Weights of a small transformer language model.
Size: 14 layers, width 256, 4 heads of 64 (2 for keys and values), MLP 704 SwiGLU, vocabulary 8192, 14.5M parameters.
Architecture: rotary positions, no biases in attention or MLP, untied embeddings.
Training: a variant of Adam for these matrices, 326M tokens.
Each number is 500 + 25 x the weight over the matrix's rms, rounded and kept within 0 to 999. Layers, rows and columns count from 0. Numbers have three digits each.

# layer 7 attention output (transposed), 256x256, rms 0.0511, rows 145-181,209-244, columns 128-255
512479462488500511530490470504504504532526468512506513545479527495539467480516492516521518502492457512518493516459534489458496512458469524530469463508438502503541469459458518492495502507507489488489532515498515535513535499469470500517522488509496468459514511485503479500461505474492525493474441518478500504530498468516492512521472497501490491541505539462494482506464514495536481486539
524506523515483517498510503470512522489536492511559499509523502523529493519525508501468468506500531486458498488526484517499491471547514460478491533512538515548500461434501474504476496524491526562462500496542533464513498446447511501500530507514522465499512461471524546477549486528470470478514550492488547466505470522513538537499469495456510513469485495462510499511482453511456480538471
495464487465499467489467489496534508489526476524491506490442499505494482512488515503463494526506518459579483514519483496518498449472501486460541546557548523476510544536512495491518457495488501482517517534454519507491501503501569470486460496528495513476474473533506502488488483499497483532506498497520525507525522490470522472513438520512492488546479531515498492470500500506480512494550
491488505488480496516477494460455491534508474462480462497470486510528531503506504520445497470489512485499475503480492472477477545515478509521500462507509481487495446497495531480525486588497453523518488483504495483485495484491514538522508481531457489497512520461533505521486507512505515519539516493526515510505494470508533521507451493531490493479485491536500521531480429516525507501505
495507502485527497474488481480484540538500470491550504487532490488514544504497520509517487515465542503494486530560471503513477491512496488527508557562533565526499521547516499528526499516482479469531480535498504483497498474519513486497466457476522493503516490544495519559505511490535506508506453485516464504505472481508497473490487529454521526513514502505459521485466490545482487470540
475496501508494484484481467504439459528523505475478471481456584504428525517461503496526461568512497504532515538534504483519513467483511495509487494534475550485468504509513531536522529457511499557512489505473473512528542498485447536521486493487553510452543504469516476479488523536562508570420470517498499479530495481495494483492509495523541523488514453501501496514512516496548521555535
497509524496516468520469509463503513475512473507482447514481525511462531482514508499517486509523474521480518478531477484526485460561497502544483524519467465485448473487543489498487479470512542535467488502486489514470534476493504494520516499504512492503542488497517484518490535554522445468537522494481497500517542576509519503529516486484482535487526500505464494509558472524526490483534
493493541498534538483500494570513437454491510520489461504521450438479489511502519512469503477511498496526493484546498518523533540522511473566490449486440483497483509495457521473436526520530479514506479444520536508472496481478518506502559503488483487486510481467508499462510504494527476467498502538509509519512531522487538519514506497496501414466502555536495512516519480510527527487503
459554503486495493530530493477489521523482519526489491490489553486521507512501486520546492486456526501472492467467469479550504477501510507518504505480504476528497458489459483520449556504498532503515482487492523533498522459482453489508556507481474493479473489488520496500512525486514512511500491479513471500487473442522528465446482496488493513484489499542508457504477456490453513526482
470517498442473529525461471486481543518529497524514464450534535486442526519489535499462495478521475472509530448488508484525457488509473496526478515503491554453497520459516496478501504483487490498520465488549465487524535503479546503513496511516505491499503492480523474497482493533482480473519539524488498540484511452496510484536488452510497519479469481484481538511425445533534514490520
488505533491500494501468523497476487476516462464489528531500489483547459477460467457526531506506497523473491477527549495479536506510489496460470511485493493480537528484483489483529484539473506494523506471508500489479510494490494528461491558472492473491481493531495543528466516537495502468503506457485484527477498430494498463529501482497511485548491540462479494568534518505489507481521
519509526524543489538524493499471516472475520474506501531526528510501493558518510472508518521519452507483490541470533502465501503491488519509515495532535468531561562471521500514490469450517455460521490497496489477498527513506460503541481482532515479532503470491495496512513446483508513479518449528484485512488507482498509508487507523514527480506512486455487499490523513472508506492462
492546547524505515509487514502490490486439470516501499527499498491512501500515449495504497523465476470518528483502469464482511484473492508455478505521510520494498521472437495478516489491500486486528510501497447436503540495512505444530492541455479474496506527508513513533464481486472497514486503469538482501522452462501515527490495530498518564485516501518454527510560502473473467468449
490542478540534544473508483459495472516498504486476540479463485479479521485555483515520492510516524476471522495535521531498533481457556486457516531510506501484521549486490532462524491551480498485523503473512480552484520494499487529488464516496528492498538487510553520535497477488524492520546517548467488521502498446504517530472516452537502468560496540514524519535508478509496516479457
480469453509493494501499507485478489486486515468478511513476572546464528521518504535513510518499478458474477538529460493517529510468488474459487485474527518508481489474474486509506505497500483525470435488487504534486479499473472516526503491483507506522484539462484501460450536523495516533433511457521456507521466510495475507468467512499487465513531469559536481488495448497526525483523
503465534485486444478533501529484432528474502525502506513511513506522486493505519518512510472490486519545487491534526508532496491517554468465518502565524457506484496461486506486493495495496435484477520471504504464458478492502489544485486517476540518499500498523534499500480521507476464460503508514470458500483466491521520543490493523500540501499528466546485494540509532491519478471498
518502490504510533507505502480536526542489499512507520498486501584476513504553528486554450529481497476481475500522538522467523496542514507450525528518522528483533478469462490474516549483490458491459468490485512507470496475512519502489518446473488520521485517489522526481475524490533476519488436527511494530542463473552491532511523517535458524494555507525519532506493473449443517518479
529490496537482473476508505484494495489480490471517497494511473471527466513484490503509527488509470487503509541531542470544530506512505505515496459488483510531457526470496477492486505518495491463437463480504489502503530501484522493518503498485509464470499492462495460490461491501469519494501524511502481519527481487500507531518507514464537470517509554489504494481490457504530496489505
491510490508520458491522516503462533478482515511488492511492514504556506537482505555481502525523491537473520530483449535528540494499448526514511522501479548538466532512496479495439445505483524486530474485520491533478492460519485438469531510484535478506506479472482511483480489539503495475470525526484538522525495508537548553487450513504477475469509518487477452529510500489539523502515
543569508454487530529504502486492519495505514487515486460546480502502481464469488485535490508552506508507481464492492476509537506566528472514532512483490453472518499497513520467494523434511477490546489482481466521525521500546522490475532524512487503506487460515523484501521523512539496502517430484437509473491529494467518525491516527522496497464510539504473498488541543477490513455469
490538512545541511526514534505464525526474497492494502471522494503472478514487500514525514505498482485482448487509519512494463482495500494536488458493465493538486520456507461506489483533470495512480532441536537488512489496495495501497489492513509488488545495500438538502458512513506511502471540512446509506503525470518495463506496466473526494505521507497514499537543497504532511522546
530509512501464447527489529482523515493514529479519468494547455515549497548528513511518507489506488509507519488527511511535496494511481512501535521472503554505498470514497509459456506528526452512504489501541490483468556497513512500546489511459459501492529515474484493513503505502471466513493501516485532515499488523520529518498482498500469560477517489500493519477430481474502519478472
515532447475514459485462455445502465492479518477518535473495535511478520535494497490507468527475470510478490502462486511533473486515456515519451457502492492522455496461472485558503539496494495476495494522512527512502458516463507463475543556527516490518478496481508511479443511489516479492469512511446531529487456495455485501514486473522492478471526453503499515499454564471477491521482
536516477454482532479511515482521520492471557477504470540504518466468562480457514437558469470511511503496528504497531527523475525510523497487534535516536506526480549517496510486488538470520502484431512511461491505467555509513521500517490496536507550526476499528520481489494494499496493511499530551536511468456489460510530546492534520515457505508464524479462476542533542470480539498535
491480477523539435522518469522486483461509524492467493530473546537457477524534467509485462498494521489492495457459462524451486543472482474509490492546471498503490528487493514453468546510498499494549467498514534481464493503466498500470528458498452542484578516503474500502507469471539517505539498502491473547526498586510491521502539472510504464491492494524486534529470504526528489497435
479477477458491534515482500508525480522497546540510552501526500485495470493521469529530499491507496502478567490489532521495497507499510502496487493524468530500504530527500525510533516516475529471498514488510503527470526519477555510491486487497516532541503508487533496547499495539495495504497522527527509556489505538501509523490454481516527462519492548471462501496518508524515537503477
564501497492497519544497469467527497474491469459504507521523472536530472460491491504536439496540488513503513513492525549508513560546481523531504494495480535494508484477498481482472489505477478473493490498511476544473495482495568511463496474487509465500466448511542454517559486518530526527512516514500541483528494502442526505500498521523469457469485526477453506481490513445498487457474
422510504494467445445509500504511453510523535526517504520532481502538520492535508523501502490497532535511543504553489473491518492499501528458471493502474509494581506491511492512519502496471461481460501478513519501480489517464441529495496454541517515493495485503514512473518479458510514505466513503563444526518539449471459512519523476528513480523514476530511532512521482495486507534503
502508480503439477471481507501487484504493496530507477508510513480503535535508491467510514511508498518515514499475447506542479492475506463504510507529491515490480530517503536538516498483493481488504478483547492527476494523499508513498521466525502489482495438500532479512513526496498477469469521510528521482475529551539531495502488480532531518533497498459511486517502507537504551493488
465516513469528544502478464501494561453546503524505494504490497509518492481514493505495539469475508494511524536454522491527456480510540485443468520509540499532521499502537520503483527474498548494538517499516504492500425517512468512491481490523492508500531442462453483480508529505492501420435492550535514493457511492525494502570480483476502533528574462459573504506516511525466525479514
489494492501500476489503530505465499474470495516498530507455483472523505525502489511504476509505479458456575521453487506493505482446469525480502508503522507449552521525492483453515489504496478486493520519451504523532501528486546519459500518485476510555490514539503541492519476539486521516520485496546465484534469482490525485510490515502512517532467529436492461493487483533499527486500
474508476488492511545554512556534448463474546511487516499483480492458448512489519551499454502527500491557459549509527517464470576511535517534457480469512488452504507502492501509486478510485537477462507461478529498495537540510513461508496499481472544503473512448532507481476473530498527541487425507467516526503481508473535500493461456523491440512489463541510507472492457470408498487556
493507520468508546467423553504509472449541493489520492511527462492484541483543488520517527531499526467445513474452508470484485469514457518507481567508518494550464453484496489512489466497494521516477510531524488517515514490462491513503487507502490511515525556481531442515539533518502481485546524507508499502518514539469532521507510485499535541479518478528496546538538496517490497548489
509475521480515486473488525556480524535489486508491519505485503483532472515517496551462468495486525483482513511512511492479512500511505455487517461450504518509496553486485507487545528500520477530548507533518532499524492546495468523524535497473487494525489501494472529457526538507498477471506522520537460494493533503527472518542563509510514499457555514544492523455489493523514496474528
504524489509512462524478527474511551433483530506514556451524502509497461531507481499515489500482479503498520499491498507466510484527511470439516497486510481510459531489488511502521514555514513495484478467539518493499527488514501525523473491489460541482513481438513517563507506487473501541463495493475538499532500525529474537508488553485490520543536499492503499488501469501493486487504
482448502496502464484499499491464485473484493490510555522493515475504479489499501468505450505506511502512530540511481495504508485544486488476504477472489504495491498508501512523495487494515485535476489473522493504459515486488473501538523488518499489492483472523488477503490504469484523549509509483464509497524474518487510519463542552506500456501488468537496541487562542445544510533496
446447489507503531511517501542506532487512499503499468508509548509507508514552507452506498474515476453487495515422463470509447480481511483541511527522504517486479478499560515495507462493495528494544509486481514476505515469487474508515505521503499492452552521487469492528472476482544491493470497503445529504548501516543467537490486511493496529539494495504512497485514457524487480530493
508473470459488518517482506517505518547520435498498489553455515467522482486521489530536509463488452511530499494444564483485491535478442531539494449506464474499530491460476501498509489469521484517468482534492489506521512480481498489524510472533495456464531541499500479536494474484490530476475470550468483484509508453496504504514497512499492534512531551431498499476472566522517484474525
514507516547483519485508520464520492504537502524549501503516505542515488558509471483464458512516521488440516506539507483492501488516490458501493539494501481532513441458500463500460509558503524563444521472531537472520518457453515483522517488482512457518503461474495547475533500522462473464504562494486531453505476510507537526515469480430505471477489489470509535486491467465459482536481
488451486458498461491464492499552499502536451529468499493447486473479478512492518503427470511523504466598473512517517492520504451469505497476528556537539517470492528552533552491474494470490480463536493548438509538497503507515536469429481484549477488491470484488482488467540477492501489489525529514519502479533542467469524452518471543486480491520471515530538485480525502517468506482531
514466512468460524533465480440472493562491492421482488509495498511502542485509505481453512445484521465496479504468483485485444502517465499536525417495513473460519428514457521484529521609461450512531480448531489507470499491487524545513485454544449494509484504464563495496460496511481524514553540536483517497492461488501544529505423472510482497474516486533470531552482433525515514517472
485484537510562504466514511488478538553533445540538495498525497482520553514478528526534490538466540490518460527581494508516507490505486482522513563529521553532515528533518487538535497504479482464517485531497530477481504448516518466480474467487535504495505476507483506538533483479505510489526435490523451503520481503522494473505512548461532528505517483515447506510477474521474523470530
464486500493492498490457483518449472499532496460491503500451576498448544513475493499517449584522478496565532543540533498526517449473493504512478463499446551453446514517476539542502523457511533539497499513458491503512554467499454551530445471496537512432507524493529460500500521540557539575443514509496503489537513466510477473488507500553513542481513464489481501524488516509534514553518
509499538495511461509472487447521528486474480510482453498495539489429545503515511502506492511542495520477559502489447488502475449544508477529467516509480492478477473485534493497493442453478541526464494473467517518474545489515515512516499498498513525503524493506518482492488550512504470467560490501484524493509548615488542489516515503470473522461531502511461505503557472517504475462527
477471535497543528485497527569502441487481514516494477501516461492464496509524570504492498498487483485522532491526494484520536550539496455527493471496451511497505523518472524458467508539514462510514472448521561488480482453486555515496558535487455495510523472461504515487482498512538448476490481531521506501521545541487537512514508495495526418486512526531526509541482456500525541493494
451566484484514489498515488478493494523510525553494486474511545487535518546487504498543507475476532477448499447486501479548516455524514502538499489469489485507483451495463465521434578513503553526540482484498509524515524481479466465521557520483499512486485507497514525489514506502555529501509507496516461533492480471501477469445468496516508550470470480531504483483495477497459509534446
454532491419487546541484437518471524532523502498517481446523548487450521496452489496462485473524481458522502424492504500517434513476462509520468466517520538464498509478520444470535498498498493483519452466539464465520531518522500510547469547521481469517494498517533473510461463514491466478492526537520498543504499450538521466542462437510524504465467473507481551518442468525534501492494
475550535517503480484475531515510464478486485479482521536517503513539477471450468471516531487512506535489505509545547524479524485493480477428442519477491467453516502475498493457549506542480512494531504465565495486476521502503514507452458524468517500501499489533464526536438529551501526498515496440504496489497500410505494480515495480521484470558498543445451508548553513491450506500495
512478512525530516525521497502492490471511508472509493528482498481524494527511489472506473533498450520477468545468544537452513523485516529471540511538558442564546555437520484535501474416512439462497497517502493486529525482537474487578489470539516459542545498476485503478505460489512523476559443530453456495486500484489484496469505489470514482500528501473510512517516542459503489509474
483563547524520513495491526512525484510432467531486484545513527500505509466461462492479495537483504485526518460504458473512492487458478485459462518507508516509517528458421501464510536515490484475515542497494453430517567514520498476529489527454497473494506505490544506532432486500433493525471531497516474489493474469522503504505506546517510544511527497544476521544557507475467500497470
489527489527542530462513485474519481506492486453479508482462514448495517515537497491511506483504513507471529484562521543471521468485558478472527545490482497468508553468478529507527503563469531472482504481542473545463504474518478572484476503524551487515530464481561499527534487519511506512531517564498473506510521463509536551495534456531503489579504506536520504538510513534505511513456
495462442515492527507462472491489518491494528468489505490506596532464539510537503504493514486489484439501500551499449481506522489453506479473485475492534517513457491487464495486496519502510538528484426479508522530455479509483489493557536520498502499544493565455493511473422526495502556532445530450521447500518465517490470484474474506497505449520476473534533491479515456507518539460523
499465526504482481471562488495471439481482521533506490502541526504506475487494518540553502477514480528592525514513495514516500486513584474481465504536523487485468517466465510510465505519487419483490510493523518475458460528499493556508487504459559540490480497510509490487477526487479467468503528505461495499495445469506533514497489550478531536488492456521445489533504531509517484496498
528484489469502534500520525492530521531507483488505481467497522570480536520552530482555433517490502475482486482506529504505546526514527490456514539515539512467527472478476526490512536483506476493429473458490536533491476497502492468508529452461512531553486530481504511499469524512546491504512459520467519519538479484526484497498520529522475551493542479494512536511490457458461505518463
543486520548506467510513505483501508483479515446509491501506501497508486516489508495505522490504446502497531544535531463524511526509533489521473466515500529559434528467502492510507506498481490468399475480526471499496535499489521500492513511515507481467498463454496483456449481511443515472483506512495442496499472482460516497524487476452533462538493547492505482491478479472528537494491
461536468517518469490487478526449506488502523507528494521508539471552493547497486534510498567515492538474489508508500528542573486512446553514493502478464550517497510531515460480417455504499527483554453480493456504477475474499455427483516523464520453483515506452492487542486491525529505493482537533459523499494500503562537544488484544496477514457513495460487481526500478514542510492517
537573494441519509523507525502459503504489495529494471453517501501508510487491522514501489529533497523527487458499495466506544502571551491494492532503485471507520515509515498482467509460538486527536460511486478537534495475532481466487547498477512510463457485497508490523506494503570530502512474509426521474498515506480523487498542557523507513468521508481483506507525550505503504468447
507523507556531498529468533536475512541444480501491483501525496480467460512492499513488535500514496486481439518503518503481465462469507473549488477517487518544478532477515467497512483542453508502477495455531485477503509488513523498497474469512495474485518473532463531486478486511495510486461555527450496484529520464506486470513473487475519517529506501531485508534529484479516508501539
537500519505443451496487523484527526505499534459521491476523448490554480567528512521513521470507465497503515464535486505527479506521477509502527489468504510517522479531481488465479511500509463508503480460527509492470558491521500515536490525466466509479493523471492505492484531491478494504485490542473565473486503529534528488480491524503460544496499493494497500508462520480503503474489
505523467494499459502442479464512460502491521470509534499491538525494496531492492475493467533489468504444509498468481510504467476497472490485433446505521498529481495498526469524506544452494485457515486530536485508485483496490505448479501550503512472492450505511502542472438509484506496484476477492476536534498460506461472533485470495499474473454513455515478496500441585463471478520439
511534477488500520511510526484508528488478559481496460529507534469481549465426531488570489454458497514516552514495538507508464507483553521484550536505508509518504553522491502494470542487506529503418504522472503485475582509513496543495515480545535520521475483539535520498450504495479485488508505532548511504498486458513533546505520502494450509498455541477476498504541519454474529482521
484483475552546424516515446504494470447520525498476504523511556539473471538540487509476480441504518476480510445457485503472487522471471504477489467524448498519505528482504492452511558538515491470559497510507510485461484512482527504487505454520462572475541494501506499506501460489524499495533495518482481547504498601521485539477511441499494449494514496535490508565465495544545506522450
472502505469487525515512499533521511525486552519531562472532473489480448516535452528520483507515489500481526489501533520485453495500529509492451520528469515527505527497506528535522520505488546488491529452504517507465516525462558498502489522520525535543502479515512499536503514538507482496473481526511523536487478542521506549476483476522566467533504524471454487493535488538507545512480
502519536496473541543525461462529499480509459460499487520512473551508476482478484493543427495536480527508498493508535554516527571545476513526539512504474525495483483491525506486494511514493487462509485480515504544482504470509538531460509461489517440489459449480548460508540484499517526522525522513493530499512504502468543489500520521508503504499514482447512518511506489458480469496458
451508498485475427457514478491507458493532559523500507509525494509533522520539499510509500512476528544467542523540489470512535461514491500463465511514478512454557494456489495532519509485476465491474528467533520533477500519497467498478491462532498541490513461535504511464495471464520529505454472488564439516507551448484481509537502446554493485549504480528512518507558477497466486513519
478495490506398481486504494476481480535534496482501461480507535486478511526512475496489523510512508504548540524473426477538453482476524434511477504537467490524471533511524560561494453489459475470516477458539499535457510514524530518450517449499523471480486463515531457484499498503516456463467523516527533487495524560532564472494475477549528520553525512430481464514485512557510529464506
454514482470509546495492464502473531463548518533491514506468510504488484474493504471475559445470516481529517509443530509528430471542531460454461515509531520523523494489523540473449533475496544476529491520502495476514440499524483528514478493540516508508512448476438486477472521508511538427408507537547519498471521505541509474535510512460489560538584447442582547497523525489507564475541
481497509499495467471500541482488517444447480499495519513487502471512489517528534482512453473521487474421563504454498510474485483469455550490490494484498478440560523566493498467481494501530505489515493505473484521521488543471548526467497524485460511516512544532510535462545486530518554489530504535524491491499477490475531485497512532497490538514481525444511478499493468527499500488514
489515454454486515534497512545565450496500517483520534489478464498443447525506509544530472493533508500518436528509547503449455567534567524512457481468513471437505504466487503530469441508503540488492483471483487483513519514478511455520499524524488549540475489444520508473502502514497524536500430510467510539511481508472533511512459446526501442471489453542510469480493474474450539474567
444498475459492557480459541474523494467554511503542505509525478480504541482550509464516509535482505504467505462461507486521490507483447536523511549481469492520465484486484467502477480541525510518507505520493475501538497499476488526486487527499483479496531600475559493557501546488493476501554538515509512504501518525507539501509533480490577537498530488496497542541547490548505477545502
523483491465503530474489496529457544535516484534520531543509494479510478499525518533472505483484518463484481523528491475473517522536521481511525461438491550541512580496449503497509531488519487525551525558496534494517512524486454527553537484462472471476494513474474530473530540501470483459513559515532475497494498507508476511551589540519495531470542510550473516443464511534514503465543
515537509526523461514434514495526548451479528491486540443498516514495442531516468501500505496504497510501521515485469534497495503512519463457500505494516452498464528503498510503532497568489537504472482461559532499487526463514490486518482495494483523494493458452499515502495510483484482526450464479467500480547523548500492512501518536457495502546510489491501483488513495492464486512507
491433482512528495502488487484464476457524485496519551541521524488512503480507495463508465507518520479543526549482487488491497489534486525476505477440472513473505508485475470519491456521530494556514470498503480475475523521498447501545527480508484491492502479523503483511499497453491522537532483476484504490505482508497514515440545538485489472466478479507504545473534513461513505524482
# layer 7 attention value, 128x256, rms 0.0411, rows 82-117, columns 128-255
479498537508464512539538525504538507464475587563543481518460495495503476496514537542470509488488547485488486493517475525494490502530489498500537512526488479520471520493471530507480478520472515488502502516504485458438511505466542474448540450435473485531485555519454546503456530465498484502503485505485471461527530521482495532523525497531512519498553507484508506442498487490479518517477
466525496460520539466465492487519490513481476524479480527512524511511486456475510537521495492491494452523471517507488516539492517550501511486487493481493516506515495534479514502497488466422543522468462547512504476518495461506520489506505528500515503455515498510529445523529450487493478550500509507503546507510513499551527507550448472507492505517552504541486476470479496501463493492529
496476513536458451548487485482518477551497506525507498472484470492490495497510482516497516521482528526493549551483551502480509512441494506504472465509446431492495551533488527511538534568488456527518505495551535523536494479497528474516554488480476489511495549521472483525517461476493543500479484482505448484516492547529510521485519480492514524511449507452518488520471464482519521544539
491494463480513484503516506499508497492527481510499511508541500508546516515496561502453462486524524496522520506525469507528539542538513527526506515501503474471502486498503547494533503502458465537534548524499454512533519469520490512520454474492506477502514500537475514525473479478534448478505458493492465524523544479480474531514481517478516488493499501563474496512519510506459513492473
525490501523481488499477511453476501511506461502478486509502509499446484478484483446492501534501496476481547508471493525505489510499501518494478520464563558525471452532476524510479539453545485514483514517503519509544502538494511467494518525524522468483494470495502476496524534543542454501517512522515471502499473517524472495499420522485512488466535486532580480534510546497496541533503
449560517460507555529512478503542497507503514504526490523510481487502492452515486491537490537502488464508522551500471503477476449508484560526544491532484509494449486486535500516509521513511561518563469463446489473500513462504481499512512538459532490504503483528464522543479504535502484499486509476501475501514536520480503503503498480504489474520500506506553516487530482500536522498587
511480514500508475465535514531535529502549492500483505479533531434511478504516541469479483494541510464506460507515466479553498527497495564504551530512534476498527519504492508470487464502482496509483486495506432495481497489516497499476468539464518500470512482492480529513484498504454522525471516524548519467491528472496512507527528491527508462480532504499550487525516540472491505505489
507500513499504491488492510457491512456530539515476503462511444513511538497498505488530495526485513462478497471476471494524484535484497500468491477483471497493503490478516497518469495462536480477512503531498463451502508483502488525517498466521467465520519496476480520488491535473528498472501454483499466472500463473472500469463506495507503478499519496534448502495482502504509483481524
458519571522469488512486476511491526529505545530503455445477540484470527514575502457451508508518493470527480484506521504520532517495498461450476497523473534521473522483482520474521503515497495502535541507473447511497527478512500499508530512500512506479496490511473475538510431487478486507514519492515472475515461519486488488453479444521510535496475505464529511488477535528456505556488
476477514545513476532540487520479499521528472504526481475509539503475477526499510485422546489513474545473493472491512466517494481541489478509474490480526503507524514486494528494524485527483493486506501526490550491518507499490468545475498534461509529492488471503506497478462508527586520499512518464474501527487422479465463499479518493487512452525472489479485513529503515558533472504494
482462446473516428534519510509478512457451438510462469491478512480502432516478499486532550503511502543504486517518514486477493487477507486503470480522498480520506503460500456484495483496546474467476491506460532471510464533513530520463526457451504504498476466463518489481503468475477462483494427494443520495473525478509520529490548537478477485511514488503463542487515500442501496504488
525487522451489502509492524498496504478534503483511547529467465530475556540515442542487489531463472531504509480490525549476531496516502475491488504444479509510515548477483482525504457523481488512491497532464496514500527500519471488493541531490495524487519521509451499471485518470563463477523484504479473508475463480517492529524473495491474496472508494495516489490518494517501488494506
516488471518458455527464540476539470503500472496494504524517522501479507462514521493473485505468512467513452449492545508514484514479482496466453536498553482475557497474497506481530491529444476483512532465476494478499494486541488507441521530477537517534481521492492515500483474457568520524428486524444491520488504510481519502472500524502489472490490494531529491487496527504540470493473
499497494535484520536482451524489507464488547457544507531494492528482513479526523512557444497557508524470542492502471540529497550470495540488449544470480523447482468515478503527531532505560526477507459492472521525496498489469492496521536508483465484537472444539438470485527463559475502514499513490508488508524500491483499520509482484469484509476464485535528447544492479528502512513502
490562551511485487508543513447454512498498536496529468535489527494485511481510518536494553524519496493476524486498540548476515528516489436465534502548487545532518497488508530481464501516485536480551465522491483485506508458498511487510489492518509487535471526532572487496490504510501446517477522467513514499493498527538548551494520501496506499459521479545513516482502509496583519489472
479508455544516490520480484531523527514524526500504496518493504530479511527474544542535474523517542511523499470468532500475497580453511476483471474471487493500478466476531527510506478454506514495493516464483474524470513456436537487452526525495475488511502497501469498505543596443480472500500491447503521512514473467477514522538497471495462565461481494563495489549514550512510574481511
526467540514488480476545488505466477508491511484505478508484493466502482497534491476532509493539518530462500503496488503516500512486499496501516507533514495491513494447489488490522499533472505497501536499520488473413495489483485532522529468429496455503480473495469501474433425508524482523530512498505492496506529471495509486464490466483515488461529525498522510454479479466535515577498
495512497512497511472466476477475529454516454488493491507512478516489534468487477557507528470498488516485506524521498488521527477492507531504529505484512490534496508470492495535457467469559523514489476504541500493540510501578467511471585463508483493506524492459459524502522485527515537473490518508511495446558513484483507495519472475518536514513509484470491501548477516529508578507495
558533515500493486511509459508538546500512501528427502514564493505503491536477472484546527515542529503477528512512500482467509539514503454505533462508514507497486491482518444501474481513515484487518538465510465465448519518537548553503497550541471463478541502492498497550496530492494469472484485456468505493483486480460548493475501488566536504521499498482442516529488490456542519429471
455497497482487490483558489531473520518494469514475519440507529529490483499498526480482490475501460507507474491524478505516497504500498517508481527499523536490474559495498509469538531519515489467530537515511544484510507519550505525494503459451486526486486523477507536502481501529480514530519486518500482506484499505497492486470473528532512522493507519495545492494515501471535538485519
500537481499492515509541518490515468496489537520557520501505538487538506499522516559553509502561501475502500523508491474482515535509533513484502463532490464559476475463523512510500492493504448520497535520479477460490514507525546484489511485479481481534424479520468522502496475491523470466501513532520518457504508525517527493508528513542520535474513510432534506523500477506525475544494
489504472504506550494446478447517495487473507480497479503501492532455496523498458479507519505525508481493503523488487457465510536522509506476450503557506519475489495462487486485492504496533499468504545514548464517493468484472506514535530466467501527526480478437499510530453522522493490465510511475514529513526473509454475456513461526469547526484491467515534464501499538532514500499459
509437559521502493512472524490520511490492477510503451508470480490477503477483520450498492503549494543503505480461530523498478492514513508489504497493557504497467502475516490478471501489515506478461551522441439494480486469509518480496482536518476485452470515500491526476441451503491528507411509547481488505485522517509506515507486469471472495533471537530480524539549505469554506534508
518556485530464466537475512526480481526510493503510502481475478455518504483518509485492497520473486495469516532540463478477484525465519481483506514528516477470500505471490545496514475463506433498574465501460518499510508494491485478453521526501493469574569497472463535469526473470499528525503464523529489495482492516498527446521532556508497509503475490515518485511500517470529502477493
514499476538477490475403474503495563506506521554558494537532481500521480463549470475490479486496494479496492490484555485511503529477479512501492525544501488483554498510502537481519446525469487496492591561472492471501483494487444494483523490500500530483513518499510502474491522518508498532510511504515499511508528519443493515517480480500485467482512503494481488485499514470493499457470
534480486533494520531502479530503494475493471519511493505487484465511507528493488473479501474490526526475513513530529509470497549499495521495480467478545487505504548537493510480484461501473512517472534476508494508473481500529516512467497498492491483492516513530494495515501503490514497490518497491496514494515496516454512474496526513498552494466479521479511500512489471498493535512501
514497492520514491456496476535453519536538484530520461541518522496492495506453497500525491492504466500471500445511526456520490514457466528484484512477477487491534465514463531500500537537513456500503493488481472539483518449518514473478496473492563491510460494480534492496458502515533497516505505510522499522527408500492467489492554508485471475546499478550522497462539446504575496452464
498547527535474524514515456454486466516475525529499468546556463468534509443519444458524506518491480533494539519522482504517489503506499543492523493536494494463509470516507511494525515529492479500487491526522516471501483472549486527514508526480539499497556468472537490488471475507508462554504514532510469492500456493451483475482465515488507539494486486500509516481497489485509494516501
496536515508452503525527461486505498503529521486498488530520515559475511523464484518482536509477517514526522543481456496508522529565519502469520502509529496521453484463505504473530480522473489521480546488506476534521468433525495498519510524487511516468536511493475478475519450485446457504484477522539495452487479508475507498552528488499518508541518497475487470533504465517504482485444
526475492550549489546436524462491520504532490508448482460532493498509493471482517545520519515492497475529507496435518546492494495514489533490495489489478462495550552481509501504513497476503506500509488510504554463507524489458488500452575445506540517489493517474506545499484486489510493547512491561525474479522521512505454485494513467506498512573515492506443466469467527511514461470548
502514542545519513451490516564525512466429518520511486464493473488481448495463494488547499471465524477490492471464527531468490507417512512507483516447470525460526475546480487466482502477491493504428434495472530469515494506532504505507493528463476486521434525513530474481454502514439494479460545456486492490481521484484495507493511494527474475499476501466413504477480507451457488462480
484545492506529457506493504478542507538533459490515531522471459478508473479474462529491496497491513465508519497461501487493525483488511504533512498493520483512495470476524484468471499534479488513499553534479517479493483506510486490499505531523481543497502529572456483512552555524486493504543485554474482471522549474443506522519492479486478483510544507503547511490539484524498467475549
489467511501544444492500490489515435477475539463497575472528542473516528519491499544482466539498475513487490521536519505480495527488493453445508501519517510512492507540527480502488530535493527514502506559569494553531511494456475496506527499527486489457549479486498460513508540485462490463528482495507431457472510485534481497500533485556507495486537522504502492538537465512487477471461
511500472528487494515524553506455495446459563540543528529519473539455492508496499500498495489477485506501513499540472523447487503469514552486459496546516541523475516503491490504491479550488448524480547522485490483535500498488528518463501533495494465499516510471453525497469449507498531530482523499502549498455505513432479521468501538501483535484498506528499489493509511474538506463468
491478485477511491526509497485507521467456487514511508528485494442506480498458481501500497507527503526488537512512508559489477519519527529482496522540510493509500491534497493517512533514510494497478504493511487504525492467432495510514519471596488500520545514519470496507547468524532554506554526542510538525525519508496479538530525571515499459542493520503513520487532481497526488455511
543504495464466514519529523487502473497458550503517488471550464567500510476482490537500459502462497490484537492463451510516493483502527468503506559485453474517501467499470482453555502497438486491552509494458494464528478515498468480472513520507502485496515494506452451485539469507502567471505490488523552483540485497540492514501531544489464489484502482556521468464519517475493545483527